{
  "n_head": 6,
  "n_kv_head": 6,
  "init_std_qkv": 0.0401,
  "optimizer": "soap_variant",
  "train_tokens": 1115000000,
  "steps": 4254
}
Each number is 500 + 25 x the weight over its row's rms, rounded and kept within 0 to 999. Layers, rows and columns count from 0. Numbers have three digits each. The size before them is the row's rms in percent of the matrix's.

# v: layer 3 attention value, 384x384, rms 0.149, rows 99-163, columns 240-287
# o: layer 3 attention output (transposed), 384x384, rms 0.141, rows 99-162, columns 240-287
# q: layer 3 attention query, 384x384, rms 0.165, rows 128-191, columns 240-287
# k: layer 3 attention key, 384x384, rms 0.17, rows 128-191, columns 240-287
v99 125:505474498483460450485515514477478452506458530504476487478508535554511451492520468488529487505491473518520499481540454537497470510557464510472501
o99 111:509554470544502512477510493492498485489490483480466482480511506503507494498501506515539560478508545476498524503483525494507458523516520497485497
v100 124:485542504508489479527497532477472524517538523468531542470525525527474499523516474516493494524487546524541506553498468476489490475460458512473559
o100 109:509532502480504532537570491496499473465508503528486500542488510511479499455487500521489495515460459457471517495501477508492483476491441497556503
v101 125:506534468464541524469494428538567533444559494512468507481500513511497481480471493511535505494529504495476477507469488521489487425501515497567526
o101 111:507445536461487477474511485490487481512456493479488537492500512486509498497531494480507530509550474499554501559475469546520562515492503470500486
v102 135:527517516499504514518523487490501509478488478489516477522497521494481536489485502532536478488525459465534494482449515549517526511504492557479483
o102 117:519525494556500519552522491469522488511453529503497470442480523483487462479483485485441501459508541506526493475503491522518491473490496443513464
v103 123:517500484529500501485479461502483581464489512490521472488496495457489526525528491497495447511517490529536505506461542489514542478491519483532504
o103 107:499526552543534502503491446500528514532505519488451480479510515486522476474480482529540530467501477490480492501526493519472493485479475512523492
v104 127:485489493454499442479509488534478515531485510474522515525514478491501490499508487550500505507467530486489470491516512508522465504482509508550557
o104 113:506508477530535495482497478497528549482485500513514490456491557516511514489460485504499535432532486502488513506487484508529459518487543501497474
v105 126:477529500519488495539516508499505442515509523466480490482484510505526519502512517535489508535451433472494508488444581521502483499456495504486500
o105 113:500561548488523484479477514516526521504459490475505517487521513501502511518483542488493513517506487464468476510496483497440554496509480520546520
v106 127:525463498511531489469445471479489522528494519534529503519480529476497520492502492507482478492476504489537460534484516520463540506489505504498491
o106 116:505547512480512499471480521494522454445498507524498496511502478495472519481511504493572481498524566522510477499522496428455511527499501496491500
v107 118:466523531536477454508501499544485491517502508472520519486509528464493508492532518450465516519512486478472482477559527468509483486472490476493482
o107 105:470485455482511518489470522521522472513491503522441502509523483515477495544496501497517525452494489509515500517473433471486490530492508489530493
v108 126:486533504443498478526488495538502497491498496523491443508491508491479457540478476502544489546444537518508506476531490497513511489531494486527493
o108 113:507477475526470479483505502529504516486457506480468474551495502533506509470523447523516521488512508497539495474493459502508471479463555483525534
v109 119:480448490559491536528516507500507503460475518436526496500508522481483486488468529482529500536521589490500492465515494495514477532523473499475486
o109 108:526491521487516483516491501490488472456514501544486519483489478501502552480487448502515473461520480491483500519493505509506497486542480501482514
v110 125:572529480502522523484505517533499513479533516524468478438519531509476506485497476531520503469509474499537533491496463507500483542499516510513463
o110 113:516515514537532498504525498506487559472474447531452520526533489462538504484486497460515532503505519513489529504500501498530487454462510474512443
v111 130:485522504477533539458525491488486490536475489479454476490546501505483517503478474469534537478499533482510519478501517503518475526491474460538501
o111 112:480532533481532506514470496468554490503451493480534506478487484466527492492484531503480498506497496497463510533516470496517560485490518498494478
v112 122:546498484473493523477519539492549500537494484511470507524477512474493526466492478477494532529483503511478517543535460501477494493526482514455468
o112 113:466459476475519472514504459483515535524517514505536512493491477534517529531541527500503499485501480435467492488496505497530522523499504523504510
v113 130:494489487499492501513461489480481519495521516439530494496532482468518506503547536508501502496510519513499495494485526553559529496517471506507537
o113 116:500480521475476530472493507491537495506480558502492495494498506506479499519487517504493503448508513471470503544497534500468500531491533474533461
v114 126:495477538506490488522494497505537486520531501516503494467509499508510532477498493527553527542456498528506521490483468485477536495515487507492523
o114 113:534507464487520536485535509508490477498488480515485466459518527494485492478480463524489466568509490512446535534557534496477480483475547516504520
v115 132:540517520492451511472524493500507479479529482452454539503505536499453523516507504502531536474513495507490525479532480462493542514509559482506466
o115 119:474531496549510479512489507463480451537484489473463519503510457521519468455508487480508493475511526535493506507541508524501498471517498492501496
v116 127:507518518506500506515494463504508472527490492485507506478461489543542514527481491483511463512474476533490473491513519498470509515498517519476504
o116 114:463505467487493524508484535522504503463491497521504459488516477519492488484491481488539531493471510491537496482490477485481470471517489431490487
v117 124:516505527496468513534485505566547549504498445473482539503498506487516527536486472498530532481514560486519498494502491496478461466529460514562514
o117 111:510449460493512548498487469500510546487452519532568472546552471497487501517503482491452462522492525549492506494498495513506470558448482475485477
v118 127:485509526485507482510504468508502489507530503524498485482487496519508465506451498472486506476517536501596567451507524535499457487508487499505518
o118 114:496488456493495516481528510490476508475474504509526488505466493540522508457533523527497470518493530501464537520509499499487449561529520493460500
v119 118:495486490507542475495535469497485520505498506519563514552468511471509500541483501508512508465479516468531461491534507543517454503515472471495470
o119 100:483503481543464526489485510532523466500496521514482511516498496511530522434478461532473506511541505502491444442496510506515532515466514465471510
v120 123:537507491451491453497465502540483538473480499471471509470515496505494498462455458500478554467491500490466479476465484505525506471567513508480492
o120 108:513502488483547507525523504497510506510495516466501537534502485521507532497537501513519442510507471482559533543496501508525491499479501468517478
v121 125:503484504520492576474473490499452566480480510461466526495498499520446491515460478512483540534480507454497484550494534524514506485507533519486486
o121 114:468486529518551498535476497488503489502509501490548504509498472493547481391500562488541502525513491488513514512496476504484481474484474483494520
v122 130:465496514516503577552513535463539488507533479500514488465487483515468482501492522508493498452548500496469478500506497520514474489495528453503509
o122 111:459512469496479467525468525461495514486507501492479519521497504504501465527547523501456492527517492469467514484546508476548515528531498484504482
v123 125:525519499473495516512490539549542459483460508494473503495504489466537520461434512451498503522498493498490541471489530496516530509502503517481482
o123 108:480492499531483488518479521500489551514510458497558531467521500507465458481496467544470534506512513518496453489483510502497470512461494480501499
v124 130:486500524561498506509513474498504481489495473528486493502513460518548543485511498469503490508520493519514529527503507523531483485501483534488541
o124 114:482439497496477474562484482516502466498459512485484467464485552516503489511492444520503496434483481479482484529526467497499514503482477518524497
v125 125:505485507498493488507540495496502493536460480501457501475496515498494526473495478460497542490494551493493503518466503505488478500512464491482483
o125 111:515525487533546514467511511479497497469520462522477494490534478482485462454538495496478513515526493496478501537525475520530506510481466531495497
v126 128:474512436486521494518492472480506553513477559535474468457479528482523485484539487455498444541488510498500505545498486510545466559484481516517526
o126 110:525496510517522492491512499506490525520494457490542497506467493543486502523490472522449534514436512465489490454521519477543512529522493502492504
v127 124:490503488518488520499540428504485491538513533478467555477513539488509536484513492500524534512486482522491532483503524482514529469475479499502507
o127 112:503508487470523495501456518467501487502487504530548503480486473496528492515432483511518491501520481479489495498468464515489482474508486485502495
q128 095:477533502486505506485534505557484527471468514494468521499513539511506461503484485494535500521475431489525475479526507491488505497474502530493512
k128 076:541537483558512505521473480471521484539495488480511457495501496553519492510521513533503562485459521469459544489547479528476529493457488517511481
q129 088:470508507541505466459510526558488499449490501499480468527516510505514485503544480502476495522516571454484492473483423501460539463505521503519456
k129 086:480484468484484492550475467495526458486523494556547502469508485534532509517463499549513538448494531498473523511501530444485504500468482517485519
q130 095:543483500512518495534527492501450500525459488479466500529507503503521514487487515467457457481488495508543484508481511477517513467496471511519468
k130 086:515517497528506519474511495501497489472488501493468505480513531488513510515520500452529522502477494458490521502532470493461499509481493519491445
q131 091:449519500488533481495549503525468555465496527501490514497512508448452517483474513485491497461494499515512505488532486506527518461503511534532476
k131 081:496498535469452510497506542489483543519462495483515487522515492540489439526490503527494493488475519469484499485496465515481531517547525481506460
q132 092:511526494515459483502542509501490456500557474550485507479508504512466495481516469515435463509530537547516478482481486530509459513494489544499463
k132 081:501555509452470522448508477493510484522503528481485471530486536487525509531486467528517488524489525532466503448504494574493471532537496463494552
q133 085:551480519516508510506561501520530487491500487499496463498478499497524539506498491514465496512529496506558474480493493496534512527513448482518524
k133 098:528520469492462517495506518486489488495545503497502496498516475536551499547494474490593494466506486525475529513503498469456490474454507456543470
q134 099:478499480499464566528466471571492493494484459512441530528464494504462507504490463473500469461476543524499519467500466502516499485519498447457467
k134 097:509497496495500465459542490495529433503488511549516503488494531502547542483508502494509455495502489512499485455499519520520509515526465479461495
q135 086:461505480519470474448460493476532495542490535433515467520530508528469496532518468490514522481475502490507487516470497522435460522535486488491537
k135 089:498537497478504471502478478563465478507511485494499506536520484494507503504505517506476473508511495491500551500556528523494522475510520542491533
q136 093:480492438472505501532490522532506481530485499483498498516523523519437464490496496510539520508485462493530505508458486477523529461506504500504537
k136 092:504571497521540475517518517494482507510498515471468469493494492504506477508526501468517520515507500521485520518524493516497486462530495471429477
q137 095:495561499478509460490501485471522493513492478542472452517553525517491541495515492505527548496508533457490501510482508483467503512500517440480485
k137 105:518486468504531523502487519467473520512482453502495493452519508473466507490452496554523487480523468485512460478493494512493524493542510466486479
q138 097:535461490492479539497515509470442472553478476529503499491488492568505519495497528477509475502516488488481521464546509465498482525503484494529486
k138 094:492498575470501490487566507470508515492505495483525495481521459508483475506493553436492527506502524469496487499506557502530531528493497468515520
q139 110:475549463516469488500457489498478506488506483519478508507531472447512484474544535498479482489504484457497498485491487478493527514505506511527531
k139 098:500502523465461517505510546491493462516520511516522451480514494578538515498464503473458546505476508516533482476483488540472496510461519468479554
q140 087:470479510508495479532482492507544525520526501491465490500499467506515486487502494537496507460499474482520493497488487508459518481567495505555511
k140 095:534474489500521502461536507487471482520520471491521518483506448520504497456542460529523467473490539514546493493513514539509483481476532552450500
q141 099:456501478522477469503485438493533489551507520487495465508472472490480553523509488531559502497508516471519500493514498493474479498495510458534491
k141 100:478556506491487501517500548512535494524492506503510456526544494520539481540487524510479501499457492526519492549483509505469527540542506554514516
q142 098:521512496534497475524501478497511532476550522511510534525484486509482547512562532537521493524494506524495500505505537481487517493506444461506537
k142 095:497493529450461467491500532493513515476540508477538496472543532496488493544524497488531500479448521545482505538487505525478564492527461501498503
q143 098:489538549499501487521498502543514498495537461504488488494502485482500542527501496506487512539508513499493480530511476465490471510483525552504487
k143 092:480540520490485536490516531487489485522484490529541441542478498540540513474496483524463525480508543470473491483493505480545499530521510524483529
q144 091:541512505534473507484538534503500474485480523503509445486458498481491496527505496486549466488497502529496500497508507457550509474473516528516472
k144 102:513527528534489534505497535528449524514540492541500517478502509487498527489500532504468530553498468489499462543493479510506514466495528484495498
q145 095:533534494505510487514513494523523467447525477555473505503504509516498496530519521533504529528461502512506490510531476505485507471461492492530492
k145 099:494523433490516539500517490466546544499472510477508481492478496479483503528503503519488511474480478489473492530492495479533468477484499509474476
q146 092:522510515527540521503513473530522514436508537488478508464515472503503497494509477534500500497494516500483468496523485460499504514509520498509487
k146 100:519494515479493470458499448522491491541445501544490472503523525448485516487533430488451489506513501497530462495499510520468539512552491508494498
q147 101:470494501521521536461461483486477445478476568496482522490493503457519538505454525467480507507554507525515482521487481498444502498548509466476503
k147 105:530492494510528486497508442513500501541526487550511517493494471491496501476505499478503500494499489485499485475484526433503493525494512486483510
q148 096:486461476519482525506531478511498481495474477466478480498531524492465502514485477513529519446494550550458515501528491561478508504511517470516478
k148 101:491512544492554511454528516497530536495491479509477478508509508463497492510510519426516489504485518499559477504510478486505500536500514510504474
q149 097:550481475507498486487526503510509481499477531547515498479500508504517479499462455494505494497518484496485507471479464501465491505461526477474487
k149 101:471488494477466493498546542430548516470497470514488536488502479509494480481485515519518482483476508474520499472505479458534497462523464479537471
q150 096:489471539481522553516531465543499500512483505490488506502492452546493472507492475494489502536522489478471514498498478528537509511545492516534501
k150 098:514554474503487527522489466507505533509482489512505497492530498510499511526528501521534512515491532518508475495464498539500532479516505496520511
q151 094:479499503519500476441507508503486530508501503513477506498478531457510533502545504515470528529494491453491514443490474508524503472516482486521532
k151 098:473504516476455510517474497523541476522536473456493513496548513502484502488505484528467537482463471484510490470538490484492472495470461525447461
q152 101:513477506492431464519539513544518518476516490527518540468506527537498496493536503495521504455525542495525489552534458479519494468533513515495534
k152 103:525490536519576505576495484438475528487462524524472507500476507533498476516511484472514504465437507491455474485481480527478517492488516444502475
q153 091:489469528503441462477480468489505524461495516482485471521497471456485541505521517547530503498478505529493516468509518491493468500500484500484520
k153 098:525493469473514499541489480545526497504472506505525506449502465502518521525498477519509519483474459577509511496517471481509479496502478521544522
q154 095:492514487491519487521492512499490517539463488521498498443504526463448514518501521477459502508436493464501514480479491520475487521578490525505502
k154 100:500473514490539525457508513528536470512484496471469512473506498448515462487483457546454497514505543541505471510537502516486463483509494476501484
q155 095:497492492523496528474456499493533505519464522505458480528521502483474573507498487472447537468492525489478528526457525474496554530468480507525479
k155 095:460516498511452504494520547496496522462499518529496547496519503521521504476557504523509534464499509481483448460531504507443491536505488492497499
q156 099:471475531547511450468472526527510474494500520513476551429476506536518493489520500505525459515505472535505451502491476549513505516514494521514527
k156 103:493483447478525527477457467523487489472517517520511531527472493475490466454478466524485490514491498516534523541459443508510510474508508517480491
q157 097:453525488500525478507494497474492552512529507499538468517526496490472490504524467492486447489496483493511528556530547463510472507458501552487502
k157 097:525463547488490479533496502464480500533463468488508521565484486483501496499477490485469556522492481479475449508496520515483481467496532482471519
q158 099:506453498478470518496477495541478467449526499522500523481521522499522505487503479489545469465514476455504510487502483517527479535506454511498512
k158 104:515526467516545529492512472482486464534487515515513514489500487520512467562485457492527488490505507537486503504509518473488480509497516510496537
q159 095:494521503494521463469473519530526550531483488471539487480481523482508465498487480453487514462495479545523534520476509501516485485512471469567482
k159 102:520469467502506499514479514495484469477494510463488518479480484460492485484508488509514526486483477485477484486515490486522547589499517487503492
q160 092:484500512561466475521486514499500468488508523475502495493490508477537505472506499511501477480506523476528560469481444487499488517522494493505477
k160 085:515491489480485516494525515530518528484458535480492519542528514539526499536458490478532458447473536485517522521461565528559511500491514515518508
q161 091:524488517486490501544492517464504529536495492498537519519508501525477516540478546466530500512511460483475508511520525471518460512506464490535486
k161 083:495502493515528463405496492510467503494483519490492510520512543515478511462508495503477460494506535539500486499487522548518496508495491456460536
q162 091:501511544498515485533471491495486507521466499497551490535477491493495534508534543488454494509493492531514502520488527477499531517559488446496526
k162 089:439472533481514469497521502468501504499522478537462504490551477500519487499503517487508516473458484504443483486477486499510462515497459491475507
q163 088:500539502513488500524470487474511489498546524474500527494503523476484540515529539501515514528536506511511465519497514501552473528482483493523510
k163 095:461544506476459468485492508528509478520460529506494504507484532466478506510522512503466514515492496505478507519546496537472492496529475517488491
q164 089:505474524483494483524473484454480492542523484516518526521484500511526507505518491446531498526513483475496547549503541472515493536480463495499486
k164 096:516510516542520462446508489447474506485501551471475492483491480498471511512456528513468495522475482513476512501460490519463527554485482510537492
q165 097:529441542517540541455472487550551518472479535488526492519496488457528530467528555456451510512494484477468487470531548486474482527500489488500508
k165 090:448526552478482484499519516474493476495541511487480487519495549501551526496532525498535504499523523457517493530497482537495433518476493490469511
q166 093:524497494521524524529467484468544485479500513494538532497530497527531506500489501499554531511606497499492525496462528501490497494488530537510538
k166 091:533512521492485513500514473448517474509513503505520503485513476463512498503487502455481454455465492505475444537470506479489506536510484490505523
q167 091:487532470490488496516485487506483557472508494460495464513513479498515465449471511500486478473505527479505521471513492496495526495491495484511489
k167 089:513537501486502509521522491500492504511525523500523515475509489556504505518530476473509502452472502549499473493521492476481500486519504526514527
q168 087:460538502553469515565481464523515453451496511503433483458494489481507490511522510557549479516485507507513494494497463496511520507501470526520488
k168 088:525450530532516514479541498472519488487478523490484540514496491497497508530493514478500509519481561444472535486477542468482482479519475462548511
q169 100:494558502514492506508482489511515477536441479487470441509530512477491474538481489491496507495467527477506493501495497481521540515536512471518530
k169 094:495515448491483531479477465456454499483494457511421551514554513481477488513495526514481495497525500473534511536456480494525543544513517484464517
q170 092:522555521505480481488455493501452477505474498498508543453495524550514470487493513506502504460538523521529522488430524492462490502531462527511471
k170 097:520490516493543519530502514501504459500461538509468448469524487498513506467489509487489454539492458506510511488532466505511556470472495503539468
q171 098:505481527518549496518519506517405475544471468521520506472510457484505502461500427536489471510486509477521436496513527468498502489495497516452510
k171 105:507476452488467464495548492506469502570503539491469513437471470556514550566530460501480483495474520444473547502525499477451510522451493513491509
q172 095:519511527489463490530553490495521480542512428445464494503454498460493511541537478520477487486525525480540517540484493476502477490493469521479482
k172 096:503470495480500536482539470500515481445505528507492531540473490486530529550524473532502496528504492507510432461513474543507518517495515495475481
q173 095:491481529520508510477533499539488478474523480470511498507574513511457509458490495523483506489469500526510502512461550461536485504500464489502495
k173 102:527471481477506534464521550447479525485530492477492532463490487513465470517507470529510499494479481491489536468506488492453519519428478502551475
q174 094:521499463477521497515500481485477528523530422503494512505469468488502493527530511513527506489497504472489492497484486504560488466517489569466492
k174 104:452518525477518521488506524478491519463516473488533490485506523500505441525524515483430504495510500521511533486514472470520493483506496503471488
q175 091:564501512475454484511534570494525510499468522492497487566446533504499491502471500495471501483476482485512498513468502542532496499481504504470520
k175 106:495505498505522496535458499483526466501500486474480540533489470512497481496440484488476461538518444500508480483479510494562483505511531511487519
q176 095:518427514485523513532470482498524554535506475548536508499480498509519493498522516474535537504470525497482516548545508479519522503497473501453490
k176 096:537500484502513461485507525477510513483489475514505501553492487504523489537502466515462485517518491488542479485463482507473461482491508508488484
q177 096:479537488512527478512463514487519509526522488501494497467515498477457501508548517494523536485516475559538513487449467471472555507500536542515489
k177 101:494503529482487493534486473497498498526496512529526480500535504476484493466509509534535524531534496482498498456502454514500487552499458506469525
q178 099:512529489471496501507501472466509505512517473536494522495494515458522511525496450532463474499536501487489508544487481471466486479501492518483526
k178 099:524431488525473504480548493426545490484493481510490451533503529496516491491547551444565475505469508503544494481528520486510441515523497537479540
q179 095:475463499451462497494517544520490528514495563496507517487524488520503506523531518521496492506521463489507504516494510516498477493525558492509486
k179 101:497511522485451493466513456501546497479472447505495453548548503532507504496516509507520484499546459551485486525514503498532489457468507487489437
q180 097:501531512497530518552522479490486504471446476518515531500511526476481481507474526486488487491488506482519493500476507467523534494477505508480448
k180 104:497497553492492515528478530482491489506540492452504496561485498495490559526498527517505493530522517469501495502460513500516540499520564493509505
q181 098:488444479554548517547527460506490486477456491490482515540491482497474504485484471471526513460484502487518511490496495453493499507498565503513501
k181 098:526477480510502481519475495493488454528518553509529549492488487513513493502536516506457459507483516486499492518542524538539514511547432513552506
q182 099:457520500479449510498479489529440511498512487502521481547480531521509497497508459478538473506491521506467510518470535468542530488489475493500488
k182 103:519433503516519491529518518453477503514503487460481485463493470547482451532505457479496509495499507510504503510482492492494490463510485508502509
q183 097:498519523503488498484553526482508475549490458522551498526499456506500487544514497487502480450522502484491526463507484508492500514515456512461508
k183 096:542498521498508503495478512512482486530461509480495484495467491512535513506535458497533503499531494492525501504535494525460494476485495472519506
q184 096:516465529511522530519504506498516501499489475525521506491518518540549498472483491514531498479538532510510486503511508481496483535524500505469510
k184 101:495506517500483483449536551500514539445483471514478513474514504552515497476511468496526503513494452510483493549464484501479487489451514503478473
q185 097:525465499492493500513507499532536523497487498476497517494461505459531514499480466510522433501538462468462542513486480528495522510490561475515475
k185 099:510538520506543458542494496519504534483471511520516506467460489516513474466520501500505535532504522519532496489506519521518513524515531516462470
q186 099:511509505535510495496521511477498491540485506507485481520528546510516525489534536491514476516474544473479505515450504439496508518466499498507502
k186 107:464459490514488478499507481495465481521545502497500520486514503514514507540518499516475467516471446470484525485518498499498538469480480501534505
q187 096:489521541501464526497467521499491537512508528520530483513497524499482507488516498497535483519497468501495551467549495452543510518511489520478435
k187 101:501499493487516514459509498503497506478498530487531548556479511525517498494483488532494534506534537524526536520504540530490509529518488497492546
q188 096:450503473492531514493494495527504509476495548490525526524494446494478488539484464437542468541469496519546490519495458542507495475506490503494497
k188 100:468456488483532483494487470464517497503484512499512472513519498521518532451523508549512490497495472437511506544505488542506509507494519506490521
q189 101:500510500518489477510469514481506491482473512487489558489528488484492515491484561459526478535535493508514505502517543478448499501570494488445488
k189 103:481493492502496505484511521469512512519509474529505567523490498454521511489458468431496534493499535523526506490504485545496508486506526480537497
q190 099:513503485474508495439474533501528498517487493491493458476477470507548488529478552472500512471507499521519484492511520484440463483491543510560484
k190 105:488480470509489522513474517518490529479508477512519530493504491545485489518493454481470496521517548506467484511497475509522460527467553510474520
q191 097:515511459501483528477516479504498508504502504548508489456486486490509498519524475506474510462477453491494478536494485542529537471581502477512478
k191 097:509505514461527502484471522508486472521511510502464480515491523515511527500531504495512531472517518466465526485527525492509501469482519525529564
v128 090:527474505510467481495527506525514518515498515489505462472443485495502468527518514547498486529530461514441507493500472449514464459485511500461523
o128 100:476459529470498503474471493511531512488496499522509508527525543512522548504472484461523500487525512495474482448509499515499495508500499472486464
v129 093:512483468496516535506499533451499465480492502491484475475526560488493526473469479511521490448522464516498466511514519504488551464504503456512500
o129 103:482547485491498541515508468504436521496486558522520520481488501526479493508479497484458511517501519490497462466511470530507477508521469512508452
v130 100:498522507464475508470518530493478504510531492511534499503470504492496524501467517503523462548531481487504486501469503466525501515536495506510499
o130 104:468475519453535472479494519532529496504547496479507531522501524465524447529514496519520524528522451521486489540500463542526476560508493490518515
v131 098:513481483476473523506498531498496517486522512492519522497509482525466514478475525495520541518472507521484468533520522496485540492507540469511492
o131 101:504441533512515546489465488477474486475515503516519476529518523512498474501475501463498478514489513484474496474514550501511448516499489471483527
v132 093:492497535509495496492492514526507523467504523490536499512514464519504502458478496519490498496545456508486502505508439543471510542528460501463494
o132 098:512534542423500516518507485466485468521487500511489479512481543492511497520500500526508484473498504501475480548498535507501508486485481520535494
v133 093:512495471459485483502507510534447504554444494479464513500514493507490518508482494503504480545492489498492506469496497518510459512503551475472518
o133 100:495545468480520481504521513499500486507515512501552498511488461455510500480508501508491515458514531496504469501495542510475523454477512471493490
v134 092:510497520481494443472454489532468497488502510528505541461504485512501511512465490514453494496503498515523521524511494495482504504480474554521481
o134 099:506501484540486532526466543455479517535509458460475501528479479524492454530485529482522486544472531457522542492494505493522478484514532485523533
v135 088:497514487457447474473470520558515568478526499512505475535506486542503513470500498509509497532487489529524479501524501526509503477503500535521502
o135 099:516476521528544438542540531513523524521482508510487496467531521502532479509510529501519534519505513482494515509506489554464516487506494476551459
v136 091:489489513501512510464515498487526544491505491492453466497519477514520519506492511503546444501481489543537452486477522487499498512492539542436483
o136 102:487503470500519485505515500496528502463461474469501536488476475489517504511535523531504518491516557534520500535544501447486460518487494494543492
v137 092:488501554469497461532514522529479505519499479494528471489538517466497510497506502513471516479508517539437477531526499511498504485542479506523485
o137 098:499514512478516523535458465513521501516530483544477487496506518483523487512517525496521472457515509531531540507502525501496503500518540484496513
v138 100:475480469497527509495459485471483481525506532535485527486530507502509490484491493486512478519512480538514550487496511472465481534468503492519543
o138 103:508484485462514498519506511495527513513477491492478539471468484469499473469504468461496487524492528495494498491498507477484526509484501511466515
v139 089:482536495461512481473502476465505446542491495490483520479503493568493496485535472516505506473490496464541528511534503533521499531511455517509478
o139 100:477548456508467494477495505505540495445479497505485478497495472494491504495514441463491495513504494573460483469519486492496476490515517479528511
v140 095:497531478523545523538435517468537478505489528485513490500512486493498484506466478498491499507473494496551462492488533452536528484486568492473504
o140 097:493517505496497495507487490506438525514470503516466506493526509505502521473453532538542476444536474471473487497512529527493472492517501505530498
v141 099:508526500464519532513511490518457467478506487479469527535505489504530495442484464476498491520517467485522499508468497473496509539517477504451509
o141 101:490513464495516535487515518475487540507478524501455496513532499510513514491497514507485534488475476489479513534444492515489548544541508511513519
v142 090:454481472517522519519539471477474485471495509482477489529481494501484460500497449511496507493485490468521531484501480533502504523475487528517487
o142 096:505538543498494497445524472495520540521484478506497530496485535524480516469492528525543515526499483519481539452455554466481502505545498514505468
v143 091:503497498509485506484516492509521522551441516496507522484507498526527485503490533488502499465528550521491510495467483510489457489509496506487471
o143 095:528514473503553500462526516523498502475443475494518510491464484507493485486518456489525461523478507485528445532509512510475505464537519525478508
v144 092:507511487457494491521519453541513458517515528587552536510520504520519506489496518497497495478507500479513507469521530538477532481476497483506519
o144 100:514498497464510481496524497482447525552516482476496513526453527480478489495534517464489500479509541519470531496458526499521477509522518493508513
v145 096:496485519493513485536510523474509519464511469506481521526495459535477480511511517525497499478498489470518521504469475498491469495484448521523491
o145 099:530490513516492547472464491490497497475485478527536516526470456495537514511526497567513528501498533489505469499497495491480476527475512537493519
v146 089:475506512539502493479478536513519527498493543528540459495547528525493471481478497483530548509538511487519476502469480537569531542523508507502539
o146 096:560506511513510465466510472503473479523479524525523518455549496525491470494477531477505485485522468547499511449525527537475492472529547496495513
v147 093:500478493527520482494521482492479484481486516514514480518519517545497528543522489503538539474485505455458488486520519504491535478465506498516524
o147 101:549455524463497475455460497477487445494562479532533528488476454546489523490488486530497492519475451439532505487502502557471479489508517449524473
v148 092:521498503469484545483509473453495506479498501518557525536504513477504498510505519489470509532545490517519460484500512510548504512502526521463489
o148 094:503494525463481463475496466489465501499514535507520522468527506494498463496493512486497566497501487499549465493537507485518512484486483483452504
v149 093:548463496506495508499475489491501502513488499478516495495538515529506520520495525474495556476481504531495478485542463508509493456494460485503515
o149 101:507534486463477537472518486536494548483512515489466480475488509491510522465491513497493475435505510542497475513503532504546473463473539521489504
v150 097:526500482529471475513477483511475497498501518492531461500523503468513531475500468482509475479528471535501507480554511543503531472493508519529459
o150 103:513530480480529545522524455504527505534489473519486484469467519534500503511502480499492502486469506540482488538495525495499502499505491512485512
v151 095:467542495530456521544486498483516524513558486547522494493486499527508487515483519483496552481496503456481490488532495543538505507485515532514518
o151 099:515520474469476488500561519511502473519509477494482493477521451508457470496540535500520511496494454501524540495487517494485467509472543468477501
v152 088:535511438501495473523478481485510470513481466491486462516492505498481567529521588529511524519527486487473490497489517482508503493486497498507544
o152 097:479524461449500495510454529476500505512489503466539499440505495525522481516457513490482494537509509514474464460476499465474451537486520489509464
v153 100:488463485503461507497549501527490485487521514490555518505497496487440537497478455509507517466560433486496484518517453526507461488525512507511516
o153 104:467534482479495502500489458506492519480537511512460486499489502501471499472464527528473506468517504532530506443520491459530544519527454479481509
v154 089:478482524504497498550477490451521460496458513485514480533505487509485467459526498476520555539483513499455518444492467502513472487489502511450532
o154 093:532498502538496530484490492532485504476506502533517539532471501522510474518487477542493506512483501497477515536485486490463506528485545460509533
v155 086:492465474490556433491502530562475529509463515510458508513477490505476520499478543538511520470475516504471522449538500507494478448468481541519479
o155 094:486512472476498496506541452476505499559475480504518463505526540520499531456469472488478480516474489511507486475512519488474491510493509504528471
v156 092:506498522486521476524558513528535512509499487509513543518501479484497494495488508541534510533470500514452478495510496463562496529511500517471540
o156 100:483520511486531442470496514527544497456507509520484467508504467492494491482468494497462515496506527457477490487457525502523469489510484493493526
v157 093:534478432507482507514491461479510502544481526471481497517468499503500506482516521546489503480501495530498502514533533587518476483560471485502504
o157 099:503523520490516501541560455508507514526551467510475495484553446532470508516522501507513461519539479470513491505509494494501516479505528478507530
v158 099:483493497501497512469516536509520494525495488466510473493501526512525492513515529481489457528515510525498489514429534484522503497539491483465543
o158 105:530496527509459499461498461511506509471501524487540534543484512461490477537495475515474508510524465499439514524471505518468457498488499488515483
v159 094:466510517438503461491451466487486523486442514462449495506504518467495486513488459482518466500497541495500491531525475447495504486507516530477509
o159 102:439495519489493563473516480552485480487514536508504465520482533480500530509483530514497476439454524469492501466539477528494491501482507540510475
v160 093:467531483456488499476465466505499535532536478490518492490482445545499526512527472467501473516507520467494548505504493496544481500490524514490508
o160 095:453490503495526476508500516469471470547504542487501544520512460527540513502499495509479510521517495503521492520504524512485523441493492492521463
v161 089:468487500448535477466502484496494511482515442517489490482537547506511516493430475528500485550489504480525487503498511458510483492514504494472472
o161 096:482525493516501498532529490512511524522512535516515505506489470452502456527538500508510506524582508518494505492572472485487518510513496498506474
v162 092:567581501511505542511512491515484504501486491495509500503527486556488468480484481479510515459481487510490518503535511522515523455498465494516503
o162 100:462482544423461526487461482518526485532497518502499502474493472465493520491488474483493459459476529498513516503453455527469538510526486513561500
v163 097:487509495514478483471514498485511484488495524464464479479466522535498512486542556465547525525491503525486530471476501451517475485514488525492514